Part of a small language model's weights: RMSNorm before each block.
Each number is 128 + 24 x the weight over its row's rms, rounded and kept within 0 to 255. Layers, rows and columns count from 0. Numbers have three digits each. The size before them is the row's rms in percent of the matrix's.

# down: layer 4 MLP down (transposed), 1536x384, rms 0.0264, rows 452-631, columns 128-159
# up: layer 4 MLP up, 1536x384, rms 0.0529, rows 453-632, columns 128-159
down452 115:177108131160166078127138124111117119150157175142134128124157129116081178125124126168087161147114
up453 108:137119151120101114114128112098167078110133145132152183125121159161121067117138096096132124127102
down453 103:140111109132095129102128151178142107123095102121126086135127131133107152123090118117078149121117
up454 075:157161103131171154117141156124091135134119107147173121104106139093168136128138137141144124138157
down454 076:146077127167137163127179113091153140068113095112096089141119113147122116104077132131098116137128
up455 097:118135113102120138090139118119106134119163122105127117170120140122147129129146081171123131133100
down455 095:124057155111116085109111152088141135087123139084123145122105126174120142105129161178109107089166
up456 114:185125153107126139174138119169138108158156092174121116116103121138142140122165118128127096123129
down456 119:108148119109122133131112174089116091113136131152148093151097155119093141139114154152110144112119
up457 099:121121122105129112145134116132134147167103100096073141119148091184098104125149149119118126153136
down457 104:182117119172134121126112123074183103077143138172135124090133159103108110150118142159112131127111
up458 112:120140121120137114109126106138108179099143107131151151120111125155154109150147129135135123119113
down458 114:141176128163125155108130153148137111154082157142168157114109130105157102096132103125122086161122
up459 115:160162155160103153122120137123138128099123140096164142146145150124142176125131138135135136160119
down459 111:123154125082145131152143134134124112142119130139136143118129097127083150135115110126104098138115
up460 117:129133122135115141154115087130164106103143102148136113183124158137124171095139091115109105086113
down460 120:097141176124140120114129088145108174136117152138125193101120132137145136076103152113130091096086
up461 043:088151180091084120152139171152111132118127094119135079126166132133127130131133147131162105155147
down461 042:175127085142151121106143108104162123131121102135121124145069153140103156126150097103097131122146
up462 100:136144124121141122132118124109138123104122114132121122143117131118095137109137106131158162151159
down462 093:129123116114162102143137086141163132137133125089159150135133178139143152121148140080170133106125
up463 108:128169127114150100162142136162132133113170107145155126110112160163111094117147158125098144166077
down463 115:138107154139158098120119134099123144149117196130103107109131082119080154121137110122144128084097
up464 110:109127108136150116138161135136129148126140124149136101143190098135115140128119098099138124096137
down464 105:137141128110135109097146113112131138151115135139128160130112116084165142141159139130155137137144
up465 131:158130136115139145096183108149115143119097091131101136130119182115101147087191116126119130112132
down465 124:087146145127173126081139142122159132125117099103196118122107188078119131132184116102102123139120
up466 103:083117164149080126121099105137103175180177137134135120081149121103136090135145154106103126138104
down466 103:139144111132143123150101148102125149102143100108126082115099144134110126101121171110134113119107
up467 046:118137154141100137158124136094153122100152102124143121143148152124093146123117147148111115165117
down467 044:081110126115149120146128113134091145132121157121125129118132077137176156124132146101119151141091
up468 099:131097142106119089106132158123127134147149119097138090179102130137138135116144115117142172094095
down468 100:078108145137064107090134164114094093157123156125163082087111086159123144115149101146105114117109
up469 100:121158128158146159121153065123142122082186122094091124152155113106157148126137150108121117125147
down469 097:110111112120159115146085194112109146136098088154123138115105103108099107139131131166158152169122
up470 106:145086106106173118113145141161147142140147147145122140100164090177127128150146121135141165168160
down470 105:164145152128114121121126172144122110145174113147113134116116133110124141141171126131138133099122
up471 084:130155135149154136134091114133154106125148111114127125126099128152167127169123142104122136160175
down471 079:141076107143101120108163153154121150128121118126120151142115139111098152107127118147143124122100
up472 113:119117113096125116116153128105136162121099138122115135109167163128107159095122126145155196147172
down472 112:145069132135115120144094124142108110144108113113137104130107137103146075173146142106072108159134
up473 112:111125166089109129080137161138149076096189119174094112128149154115155113111106133123091105159119
down473 110:119132149139134135191132104132144159163133111080089127158140114127159137137156124167140148093109
up474 099:166111132112137113092155116112101070093138113124167153119117143139093175127177139149123107172145
down474 100:090110098136113154120123125166101122114117128109079131146105131157091125092145173098113201122125
up475 072:125150103153125171082118076095126160157122130132110107117119091101142162139140158126120093175112
down475 069:116114135104139073123127147176093125079129114134136151144159157134140095138127106113105123107136
up476 065:132106138178103120098086138097114111135132132147127112107135110131138135139085138119104140160094
down476 062:149159144076147120166128120150162141147112107099145129095122139111130101123161084150195169109133
up477 044:079104140165129120109142154143132164130175135180167158091131121123122144129168114123161140199151
down477 043:185124124081106133138121111099095115110107137100100127147166118124134133149109153149121136090091
up478 110:078123133116156126125158104137143116100102109095091125152131136102139142141135132132118089105149
down478 120:146107106138101151107141162133079114140126157118172109114140103103091118174132174142121125152069
up479 117:110092144116165095131139101169152140139135110118122187111137128128148122167174169143137148125097
down479 115:173111109158065161118128145140146131128088152144114121151093112077139161135145154165120148106148
up480 101:147111142118165150132089118107150112126133140104117133144068091112108154093149099093140059124107
down480 107:183120156151161120138127141168137114145114139170099131104137154129151179128148093145095107160137
up481 091:170156128104102122153163120142110184168109082134124160147106067119143126099121138128142164132133
down481 091:108079087139129123147111138089149113119136126117146117133122171183117089166137124140081084150100
up482 112:132132142138154173104136140129136094073142149113129138129162105156137118108141136131136134132118
down482 114:101160085113142097180113098143123136112127101107122166122089169077132131062106121103142133136116
up483 104:120116154146121127128139138119137126112117098140136129135154103130112130161095125106144145120085
down483 105:098141129135147085143121146162130133099113133159143128146111130146134122089119107138128109089140
up484 102:100150138121120138082121095120166154091132109174116125143129151145125087110131115078118082121166
down484 106:139088075131128099145121151121130151188146137176127112074107146113128171136141134181162156127091
up485 112:159090153131178160107160154105150099128139132162131145136082141110190127125135124175168181124120
down485 109:160103103081118129127133144126146111123146115115130152154157161144074145129099123119159143155135
up486 092:148143171147102127134147133152128142143108096170096118095116147098092129106147111104137144137121
down486 095:134086125124111150097149108120082174143158118130124131153155132093146163136137103159174120138161
up487 089:114154176109116108135140088144136096103135147049113128124136111113182133124130078154118104146133
down487 087:118112126148139154129136152099109156144149163140160098114117184103076129090122145130158127075128
up488 102:144129144105129155163144127131150193143114109122102103102121152167166151147111141089122143128117
down488 104:091109123071128079146126106135082105124118154091122123126119141127101151150136112122106142096114
up489 111:146116118078120125123114106077151153110108110158172135140071160139119116130161107113090137192157
down489 115:122114149121123102118118075073135128101138133146140154154067127147148116088108084088107143149131
up490 092:165113130129152088117126149168158151139159148111154163141116126128144125152167165156113129149145
down490 087:139084143155104161124138128124117124114168129127150105126128142139093100124151122129197119099130
up491 106:145127125180160128090105141170132123150128124099145175115114123108171096135176143128143151107092
down491 108:121169113153146113135163125164112148113146132098128131101112151102116116121102129131124119124087
up492 106:136147143076133110136123112131134130115121110143170162114102162113125117110092143163142059108164
down492 104:077104123136141137089147143133126115132115152131093096116105102132113136145177116117148159133125
up493 095:128144074135143132135107109098187152143142141142108135165144135178111158155111106145100149169115
down493 095:122163139105134123147152110122065158060123105166167144115086135082141113158087145106129097131125
up494 095:112108154112107104120131139122087180125143145111141178124142110159144180120117158152163170171196
down494 096:116147096102156136135138147081147100111129119136138137117138145131116108128094137103159120129120
up495 084:118131100154136091111135116149132152110083137133138106121139083127105144167173106060121113143135
down495 088:149120164109099158090118128108130127127205110152132147106137150137141106086076155183132158104132
up496 086:114138112136141103073119150110126140099170127156186144087126116094124159105128121145138139141129
down496 090:153126082108124181159129096122119126125123081121097117150118132143147082127127146123105160105117
up497 113:133143137133119140119127115144141131131076127123193127136096132136142105076157122094128103122106
down497 112:126096149116121101125135121144125126115082149154092157187153121098129137171093158115088148107173
up498 107:150140094140124122110134075150088159146144110114145140153121107135137118117124110123144131149104
down498 108:122130172122107134156091121112135120119100099143114119110159149124086099137091123137123138120144
up499 092:094180103109167089139145116141114125070097160128121090120102175108201098143148140125112128114146
down499 087:171054110160096161114119131139122145167141129125147130109161054124093139112128138159159136143140
up500 099:092135110128149115155114085158085121132152116113094117172159154121132087147171105131109085143118
down500 101:157160132099118111133150128125131112097096136121164109088121088109108155083068128150125156160157
up501 101:124092172152164153101105169137188156120142115132113115128107161133135117132126108093115073160133
down501 100:110117145113080081174098067107085109129115125125124138112169126108108103133117129158134160121124
up502 069:146122135129141154139097124128101112158148099131105146118155117077156146148117139122098139113125
down502 063:106121130122124085111145159116140146089134156185114117133129115140117117117123120113147130118156
up503 092:145186103118120139153126122115122121158134088120122123166096134167159130148094131104147155143134
down503 089:140106169159116117092129107139139117185161147098143104120142126165124143110164109116119156120113
up504 102:162169158147124125147144147110124126135149157150093123135158167132110134142163083114129085153112
down504 102:129084143139132182122100091112143152156144123081119141127131118110109136106098155141148143136130
up505 112:135098140115118142145125160110113152177120149179125113151150130119127099143105105114114131131164
down505 108:159132123158149124104128179140154161092151127099179144105112162084169116116089126118147178149124
up506 087:145093141159099145160093154141124107113121115127150129120130165185108134165131116147139059150128
down506 085:096112128091098064088146094116128107159152120126096101127112104124136153069131125104121089135107
up507 105:129120147096095095177145114119126110087112088137134114149176178184122112170158113150101147130147
down507 101:141155109134144130075102143128134104116135171084149134125106134106146126167129136132149111107148
up508 065:098106139142134131157153092137150102100093138119124077131108156147098142168099156121108068157108
down508 063:161167144123122138118099158124119126151153090086154158119138092121157110098154106145160172136148
up509 102:119194125124176163152124074093127110116108111133186105111105156160111093105164109161134096129162
down509 102:114121120144118150105137135136132123153100110093062127136126120121164128119096145121100115159132
up510 111:140107213152126110148101142122146185126112151149119157151107105115148102168124179120087123114158
down510 109:143135122125167126115112124189152122135119114106135094109142130154138099116144099104136098127134
up511 100:094093146112099145139134147180145114115152169129115113148159145092175116125157149120102146126110
down511 095:107155171162179104081127112133109104141124117151116107132096141165121099134142131159120101135152
up512 116:121156126124132107134137147101137131131114166153123121154110111154118068125134134110145096099113
down512 110:117107144145130115137076131146135133127127150110126150112142118102168116126117167136135117135149
up513 071:112143116097107098149104136084115101097136145100175105140156123146134123141127148113176090151128
down513 071:165107112152148145119119155155131205123136100187120180151075111082111165124107119119094124141121
up514 018:140130148107129152109099162151128107143090131137103078125163126139124111126157174138097098135141
down514 018:108130141131133103162159101121119150104152129097159139131076124123126120130133080140154145129095
up515 099:131105167104131109128132140118155128120121120086114108136117197150123128100096112132132111145115
down515 103:149101111154150125115120122118159121161125128105099141151147153115105156149096138099111108140145
up516 097:112128078132126072123183128179113150105174155164133110115160179130125104115124167139089119116116
down516 093:159112127104123178128116149134129100135151110091067136141135101170097110142132147170173117139102
up517 105:103159149091146138131083096128124115137147096113128123119104148123150138126118118141134117157126
down517 113:161140108140111066108075180082124150159157137123113131078116133122133098125107117103178162114117
up518 039:121117099163112121132143108114117127140117139120138095166126147131132117105129147161109116125139
down518 036:138125146100146157103102141124136138141133089140108142106143102135150170170143096091114126128136
up519 072:131091142104140083111083122139154121098143125129128135159109132156155126138130128129145114139128
down519 071:157145101143108179145154123179103147099100098114142146130134118134071132151123124137149121095102
up520 090:097109136075122131106127130136130117093163153154122122126158118115164156172161111149136107187123
down520 091:109139133160121128156098125126133143108105104107123072082158111161126118095129084109146104124086
up521 116:118101130159107145143113112154121140094123144137079128093119129065091105156127120179128161164148
down521 116:140206126133138105145161129119165138139165122126166141130117131201151131127148143130092100124083
up522 091:129184131169164108154140107186135128162096111106100116112102117086117106127136134144145120119159
down522 085:110123120076100148158145111114142129120162123152153118140134130152091147148136128142125120111144
up523 099:111118123119125140106114164132094145118111123138086139130154111088101130142108158143100149111160
down523 101:151148161177170103106148143092152120106126126148152121139105164135129129107134097144149097131049
up524 115:091159091101134121128096145101148111166129073124121120110111152134099140138100144126147074114101
down524 111:130185092140129149135133129158156135121109183186091097144107138132129123113157127131101170156122
up525 073:130105103114180084107129162124145069105135164138126124130160158150097107127115123116123132161149
down525 072:104123139105129129155133083120163182122128161157148157116136070122141184087116120105088158100172
up526 110:129091089133133117123113127147131127141138124126129159119133162120154139107125118142116096162165
down526 107:111151109139159122133132117139143142115149102095144089115163116162078143147108118052128153081129
up527 104:114114129109155107132139101134119132171180083146132136092087105093136130110110144156150100136106
down527 112:167100115111165126114184122143143062087115154121164100141119171120095159132151161139146143103130
up528 101:125130140159110149151111115106153119112108165115135163095179135138116111185128094134088140118137
down528 102:121088134149116123143126112175126159108142135142133124165163105139095136095166142125162171100112
up529 118:147136112141168094148127132107164143079100084141110147110139127117110138122150138081134102148111
down529 116:108123155098100109132165113101112131113105122164096111149147137129125137116126103113123143159123
up530 044:117142128135128094115119074124128135116126183163105119128114150151151127134150142115123085110150
down530 044:151129132124116160160094172152118131155138080101177139111151131109105099136124115140123173141118
up531 074:105111102131120117176139155126117124140140130179137111078135195153140129171128150107111141110126
down531 067:108141181122151137129140082149092174121093134106104106135133131117121118116104150110133107131120
up532 082:155118182125118137131091150136089139151145137121088150169118122163135115109148118124144123133153
down532 078:138132106098147137152155095136089120139143134139129133113159164130111097136134120128150119093124
up533 114:104096138131162133134136127106171153076129119110102152116127109152124103108092121147136104130148
down533 118:132127136148193085148097149115145147147163131093163120131111112147124117187104149149140089112090
up534 099:124118143137150116144182099158087128103149108155077127141080124102133172112144146147128123126140
down534 101:139168122119103126092085147137138092174102099081173142125144123101132095131131116122106112141127
up535 087:138125129120108142119158152143124185122163131142174166125143118180098114113121126107141123123121
down535 088:108123095149142107149125094141164101080102146121120119147099109115135116174131176108153112137104
up536 132:112116131162106151138092130116171085100137123167152093187166112129130134116124120123140129178158
down536 135:148129130151048122108141132113119130106105145097140127131165127125116117138123084132135138122116
up537 108:143114097088155148125126129106111168127173130104140129115201133126155106140135113132083149172110
down537 109:131117165170149150105132130089140130133165131098132135130121131120129144200128092122099148103155
up538 098:117143124121128132147121106180118074123126145128127096137112133137169136164117170128123179129111
down538 095:101156131142087158137160118106154124114137056129082123140156114130090084085135073139116099119131
up539 099:101112152184104127143111104113113124126088121172143112133086153163136117152121140119113115167156
down539 099:129134120087112127176136122142128119136125094133159148138149098120154133142169152153136147115124
up540 109:100093124117108155150116147123120154139139147147104079173142150137135122090078106119156121103136
down540 112:162123115170127094177145155143112146112090156107171123099152085121175109168170101145124154159131
up541 103:159114130120131130131147173179152113142146128125120087156165108092123096154145127156102152133145
down541 099:112127150168107080112150116104074125146107108114122157158110167136131146106145142075106106169131
up542 113:094143072153087112113126095137108157134086119193106125159122109127121155122123176101121124177119
down542 105:175134135113153143103102145111133101160174114083139146095136143138125097140130060162115161125172
up543 034:155106149124106145065118129142155137132150123126118119140108124091169126135092130124126149104099
down543 036:124101134101152144134130124127088115130116095166115095111183146108111149138151133108145076165101
up544 113:142126075133114112107166120119164107121133116125140090104100138130141096122130100148156120118143
down544 112:081148118118119149138084089158108154096105168125139132132114145170141150136146150109107111154162
up545 100:134150110117078137074104140145110135127123094114095154133196128118113136108089142136129122186139
down545 100:183104114149074171129139127097109080115177119094172145158117140148143117131145114160123115113136
up546 092:165125158141127114128148123118172138147096121130098137138121140170172139134089094147167098147139
down546 092:085169131115115124129142109136128123071139105109137130138174125137105138143138123116130137135120
up547 104:117120122087120124132128160163124116119168120138143108147134092102086122147088141123162129107137
down547 105:109112074161094150110135138108139160116114134163103130086162112162133112146146119149136117150153
up548 087:095150126134122145122111140114103084120120110125100112155107118138123135139121139110117127077117
down548 085:163134112160090100165113127132104173154101151118124119108130136164155121132137100093146135112111
up549 128:148136179132144088130169114103109123161126129114110138090111141168119133121146076121133125139135
down549 133:080121163129155151153104109129130089143126086116159122109115149146166109140118132159103105145161
up550 098:145135117162128096142116141102162120107130143175106105143104135188144136113159153187128093152150
down550 094:130141123085124145131111127120117141083167122088124121131181145102096153156087152119151148083116
up551 121:095133082106170167122119080113187099099136110124150128122157150131090131133093123133115121121138
down551 123:088136154122086109115123141147126153153119135150204116121121124061127104091156152143118159194138
up552 021:070118156101078149107135134094114108157159098116117163112145112133156111150096112106107077095153
down552 023:181098136173165144136130123166109139105105128178146092177140150124118165113186139134137165175101
up553 084:134146116123173112111093125123079132127102149078149155112112087061108131150163116108147146139114
down553 079:126133168170129139120139091150136115102169075139161116130144152142134147104133120152136131133128
up554 105:134102153039158100133141080130103122142151094048148128103094135129111143104140155132108134141122
down554 106:137112138195083127137155155109160141124117164161110143152137115168109129151107143146111150112119
up555 084:091141096136100110115141146093186152121155076130153107120125148080171118121111139152149123084147
down555 085:145108133132163107134154144134120114166134090114108128187163102154152173150151111150100141143128
up556 068:132143122133154137155137131098149154166124177161117162127142110134125143088060179125135123176142
down556 069:080070152144110117151113126126123164127104095110127103141096113121121115135122104143120149114134
up557 117:119188135142092170147166084143176154104146140142139093098128139129102131100139137108129100115168
down557 114:155077142123133123151120159130125118157114146116106150124150103179122137127121116156144138143140
up558 108:101104114122153106168154121152123148101132114115147090138165129097129112126128128127133108121111
down558 116:151114148107116080115131093114149117152137138165099114151175114123130134102151121122090146142144
up559 099:103130101121092144093142120155122146124095129140160145128108121153153107113101140139147092119117
down559 102:157069146179155176137112098120086138122162132131122065114123096104111163185106134126126101135145
up560 106:090106106178119118165118116168150115161139105150115102116120139154100094135096123154160129109099
down560 105:168078125108097092108106142100120119139172148125107103116121108159170107162094119156116125141173
up561 119:080100137120099129124136162104128134116131124138145137207156168131106108118136091127196108114096
down561 121:136103083117138159126118126139155141115139123137155136155094140156126133133136077126122156113110
up562 096:162139139129075112088103120137140118088146118153073118127163135117121150100158130145161140114144
down562 097:093131143126132121147142106152140102158114147136171145118085092147167148153102158071130124131155
up563 074:070128172132127126139131096155107162067139101135124069111119118128125169142086116137102138111134
down563 076:168143081129135124113140125091143114165090171141116172147109134130136093131134140135150093122089
up564 045:136101159166101082150127087140129104091140124119120143100153166117106142129120134102109109147121
down564 042:133138105092157156085107169132124166154121152165151132143111088151141139124143131140141173110157
up565 074:174094124127091114159151121155066139109138129156157117153130085165124178169140103148110098118117
down565 076:093135150152142118093082098072147113132122135117112106147109162100151074115140182109155134141151
up566 069:143084108151200118090148098145094135099097103111109088136116133112121146161131132161160136122139
down566 066:112124135096086136163106133119134119134177136165148158122125146172151099136141105116091126148132
up567 107:156157108182169161099145168141142111119161127127132182085121100134120138140113155112112113150142
down567 104:086133127098143105118167107155168113132123119107137107146169166130115111114139119125144112124130
up568 071:143143090143132151146115125091116118113098153102081134100110118145115110131153175089109107121137
down568 070:127132151120127127109161095143135149143151097116174112138157150134110161136085113155121144158113
up569 124:123107124078117143137160134170151141105102156146129119168142144147118142123125142121091106108118
down569 122:116147158104113146116099110130130130144148106105124159154150159149152055112115146117138139094160
up570 105:128103149146109139121109150146145127117154156110140148142130098151158124107136117116115142149115
down570 108:133103097119147161175133120162121151085144104099125135156107127079171164191133159111128129086155
up571 099:156119134132174121160148082117151141089110118114127122145108130117189103148107124154113120176155
down571 096:126105123141119158114156152107057093156141168141154161084089096117082086133146116097144139089082
up572 098:115117130133135136152081129147112201170116142139116151118160125140182116114145132153146104133122
down572 092:139116155151092112106109144100127148117114133084148180158117131122112122114120091098111099152109
up573 107:147158148108099122139107130138164107119145109091103154120141133176129108146104149140141139132141
down573 104:131158110143127136120113128135073151131127112127124139139115101154111129127118119145140107131154
up574 116:124165152141144147092157128156131155094106088121114093168089125192125141152168123120143137142144
down574 122:139132112113128097117123132135096150128124099100141096125131162107124144130090104144149133118142
up575 111:137129156159123151109120120139129143142124140060088151164122193121101135095170137162127122138130
down575 111:140126092128130106113133147185120116146131131135133097146145103127109113135118127163154115119140
up576 105:090131114104152143095136133100112097133154079127120096079086122151108101136174101089125097120142
down576 109:143106132087130094143164156171110080050133144144137178126132100102128144086117080128101168126122
up577 079:113151147143135138124124144098124108144144117143130097153111128107152182141109160101133165099155
down577 076:108191123123167125157167118105098132108147151153120141114092135143156179127096095148104131092137
up578 066:102151141167100146137131162137109146116125122172142162115110122140086161157141104129152121135160
down578 064:132155135117155117119121118095170114148117121105125129137126134122160098113098119133105116098121
up579 101:098081100113096119082127149118186155115143126166138119104121158131152133087137130136135161125121
down579 101:149178141117136113111128136179103134117097106148117121183124154133151138138128131130119072156145
up580 086:108132135108176114101088120132134125125112145123112116106154155157083118153149130156146152110135
down580 089:153174108129116094157142115127147159127131121103112157183133119091124133120104120118123105146117
up581 101:147193123108188154129082104157137120170130116141130070109129110090150127139125107130123165154139
down581 098:112107113095104140095188124138123125120138151154136139119133154131100105090122170124119128113132
up582 111:137175122127134165142129133131129108105121154154127102129112125154184094117136126115126176124089
down582 104:129100127112150137145100131114125121142123110124120174115155109082132094115123177117144124109137
up583 115:144139180096116124123091099095150143091166135169135122118109148123110174095156145073125117128144
down583 118:178150128104117135148094114125102162162115111110135126118148102148165137149136090153118132111112
up584 036:116129116146112124115131123201131133137072088123138085143107140157128128099130129181114095149141
down584 035:150113162112144133144131119081123114104184167130101158127131108100132129159148129126131157111127
up585 110:116109128117133140148124166136141133098153122182124086101133145084166141151137132141106116096117
down585 112:119144123135120097132150105128102099206125165101122179111098169156122135084108113114119123087088
up586 117:146136147098147119141110119142156125131119098151101135140127135135130112124122151120129140118166
down586 121:093140155146153117097176153132172144123161135106072110110092135134123110178134096134132069130127
up587 129:117100124088141127159161159143099110112140106143119125116166152103098111131135090130179135107162
down587 130:077128117110139181157158102164105147145105087104119119104159135132144126121112113154167124091084
up588 096:126154105104103106103079113165120114169165112171163165181114127122113115114125168136158085105111
down588 100:139123156142118148107146109104097102153169150138138159142129109143090093157124137075181138126133
up589 116:118112131113127152127132169134080140167143108149151156099100123117144154083139144100109135124141
down589 123:139166147135163183138129136134103089133115130099090109152143150118150133169092143108123095092120
up590 102:134092123169147082097172110146117109137123160161107136179175139113151148138150112111118115154100
down590 110:081096111201114106134119143141121121136110094125130103128100099105144141154119111148142110161144
up591 087:157087130109129108131150123145099138110119065122129128156154143111122135130138124158137111091145
down591 085:133157117192124150134090133132130111137136108136067181116162084122141145102147130102133126162098
up592 096:128131142141123142151149130179124094117110107122171128202120144108146113124110100113116109111103
down592 095:098104121103104110094127090086137119119134125144129083075163161107137144129148136145112149106112
up593 102:153148117142131098108116100157132124143146122057140101147135135093132107108111126088134095142122
down593 106:143141116124165142132162140146147105145133103191117174181119157110150116135097135102129114153163
up594 127:162133137105122113124106119128145124166118107153056112123084103130137112163165115187108148138146
down594 119:128111137122098144115104144130143091141150141106140134112170118162142110101111109139125139127141
up595 097:123127133182133114080098114155162120130140159141173106158126140152137144108127189122102131124111
down595 105:151167140132148136123174123109118155156141144127155153081110085166120149146130129105123157161105
up596 072:112122096128160119081133124121141121187144115149108109131123105116125156123166155114147133161166
down596 070:121138140116140130131113139130098135108137146130138159109153159128106109156102127137087121079068
up597 122:122090111117114088142132084127183143156142161109114144148132116140141133112104138149074131118129
down597 124:106096143119154133117111138160135152120122127137113123149099140116153161050077091129123123063121
up598 100:158159140123112103105139115136168113181130175121193119151113150115166134117145169099158155147146
down598 104:136155123129146136147143131102141101113159116144093115186128074140140158116124121189087148107122
up599 087:105110158107163154125103093115133126161120164098139120188112115150103085128092105132138127104141
down599 090:143118119149102125146113092114107097162152127132135148144106135158128164145143125128090154136068
up600 103:120064106148135114105139106110132124140120114126155106100124132127113115122120084128132090164161
down600 098:122185126118104113126135094102144133147134122128138131136136125097145157120093134143156141188131
up601 107:138115128137171169134129119104145103109115103153121122165110135119152120118101129104130173152131
down601 104:153135116120130126102145147138110111088155098153104104102154123165129147166109149115118127110105
up602 074:108137158093146127112102119121123102190105184129125116128134102078151094122121096104129120170086
down602 075:118114094140132149145183143128148104124116107115179136139156146084143122154147104168114129156141
up603 100:126091130110154174102143104140146122139088144125155119136112152145181117115106138122121118179099
down603 103:143124128129141127113149147103118158114129130139112115146121104200109071125125148153148119103125
up604 112:178135118103097139114122106139148155145122161140141157145154138108135087104165107118130095127110
down604 115:151116109099149149140103134082136088083113171124136131147122122083154122153111166135123128145163
up605 028:135168129126143111123143133123137096157157119115126128134129134157098123175126132084142129109095
down605 027:132100157117112141140116142109100154101132121133125136109123126088136132087114115163129107130137
up606 105:158121142150130109114150063105115103136091142120114116105106107117131147150165149120173146142123
down606 098:131144127167088146147170130139124140102128132139148122097123117130116152115137121132123186132141
up607 105:126129174136117160103132108177088136168119136169140129114156127170130163154151096160164119178062
down607 108:154126143144145089122137140093128141101089140109111132127115141099144145122135102111140117103113
up608 122:114114134159123121128154114115138137120131099138110117120104126150142149157110092124089108110130
down608 117:126134176133115128108124133111120133134129120143126183132134138153115113121115128140121125102153
up609 104:064102113114099155133180115133162117115126105120097166119122150096132173139082140102177158115127
down609 101:124082123121167139138125127138099118147141122128157135146145160147162161115126127161113138119083
up610 109:104092155110111120107110149124123114108121127138110184129094144127148129158132139115125137169160
down610 105:082171153157160112093150114090137133116157096142141128143124147096087117130159159107175128102138
up611 114:104115103103122111124104074133125102152137147117142103096078143147138139113135123131155112132098
down611 111:091139114113134116152165146154098109112127077173115102145137179113157145127115121101143195114127
up612 101:104143126110153116081085095109127154142116096099129140134155169119164111162110149079138085127137
down612 101:140125127131183095117142121118115130116123145103166114136153094146162131109130081108131073108136
up613 102:123138122148116149114127091153122093140129124166105135144137151127160133141130147123150148171096
down613 103:134025116131141122132099119092144158114103093123163125124120134088106141142104138145141129106123
up614 102:097123118149088133119096121121141093095098120112136088087083122125062113113118084151142121113145
down614 100:070157124096175166127134144117129149129089120112143180107138096113126143101097166122096136107131
up615 102:146140152133153133134131115133130085104145115165163120101113144142140145095165153146116148151133
down615 103:102170100167125112146160142078108143157117147109111119179144117142112125109101139079104112167134
up616 103:166176093130100069097151096132128132122166081137134104127136119107138095148174106089119130142142
down616 101:133094112124097086158152151097139120111127127115121109139114162152142136085122154132135140155117
up617 078:080101125119153170116125081120101100129113125145092118132129087105077096118121122151104161130074
down617 078:126159183109186134105116127131158126134153132164149126126165130091151100094108131120155144150109
up618 105:101138144116098154139151091114101164129155105131138133145142135118115094124123118095161057119141
down618 102:133095130135074112127143122141124125130090158139117096124114107119168096129119149164131221128119
up619 114:138131120078096160103107123114123111127156084147141143137086110156116114090128121086153107108139
down619 114:086154117155115132123179172150115107101136152131177120152164130170117103181102133138129158119114
up620 111:142101128140139121154107134177125146137114140148104123155113169159106153102143114131131134124110
down620 113:097151131113180092120136104087156138138150111134117169121139109143133104158151099158152143108153
up621 105:143142133144118162140132116142140078133181108148121099156138113123090175089142107101169153107121
down621 104:132101131163106111136077144102147169129136128086103112167103153094146098072108160117114129158068
up622 111:080167123091185118158158118131095120108107119140114101136131132146155138107127121075128077155149
down622 105:148127179150095175087119120163133114114158135102148155117129108124133120109131120152142136126093
up623 093:170103171137140150155130113086140146114103105180107097116097134109115143150140065149101114158118
down623 096:109101136104145085137130156108127137126088111084130162141114107153144133160120113138132152153161
up624 118:169127135139128139127133167127141144140120140125153156126131151149131159099110137141149121197149
down624 123:126123069137153093133172142118146138133119160098134139101119109123107165144113137106116142128162
up625 070:091139129105140126117102101120101139099113106111144110186148103118155150104158112128166115110142
down625 070:102058130084100150100135077112131153121141116141131128136133142144097157119127147124107102157128
up626 103:134112100170129078110147085131138154131128106153072123140155140130135127124112125161126158111111
down626 105:109179124106153142099113127130129127123112129085158119138121106071155128164112109071106122154144
up627 106:128179136085120107122108102112153125101119190149100134108142106129166175163148121153131140141100
down627 107:112108119184166170099144106144097136161109077126171133149139133152076097097101118089116086125165
up628 098:132125126129125104128135136135151120145097084147125106070135075143108141130099124160118116155105
down628 105:167110131117075137153096116162092129160148100141091105118128117124101124145117104092168164135155
up629 061:113141146103116075128161136118112120089109107125132140142158158105142138152091129079162142155145
down629 060:145143087135143173128099142137156112131126129153140114084122104177108131127176114176107127121125
up630 101:114139123085103171167143116107130147154161129096168174118142149128124143127104151090120141137118
down630 102:108155107139133067129085107147165102139130138116103106123097142125144160113134143178119114102146
up631 069:171100116131134150072127131181105104139155142129145120097138109132154155134159093157153161131136
down631 066:090125167136144119140148112138121134164095130118140149161156125154117103171133181154161135145137
up632 109:177126115126146146115123085149135118126148106135097084139117184120141101142125138125122148100150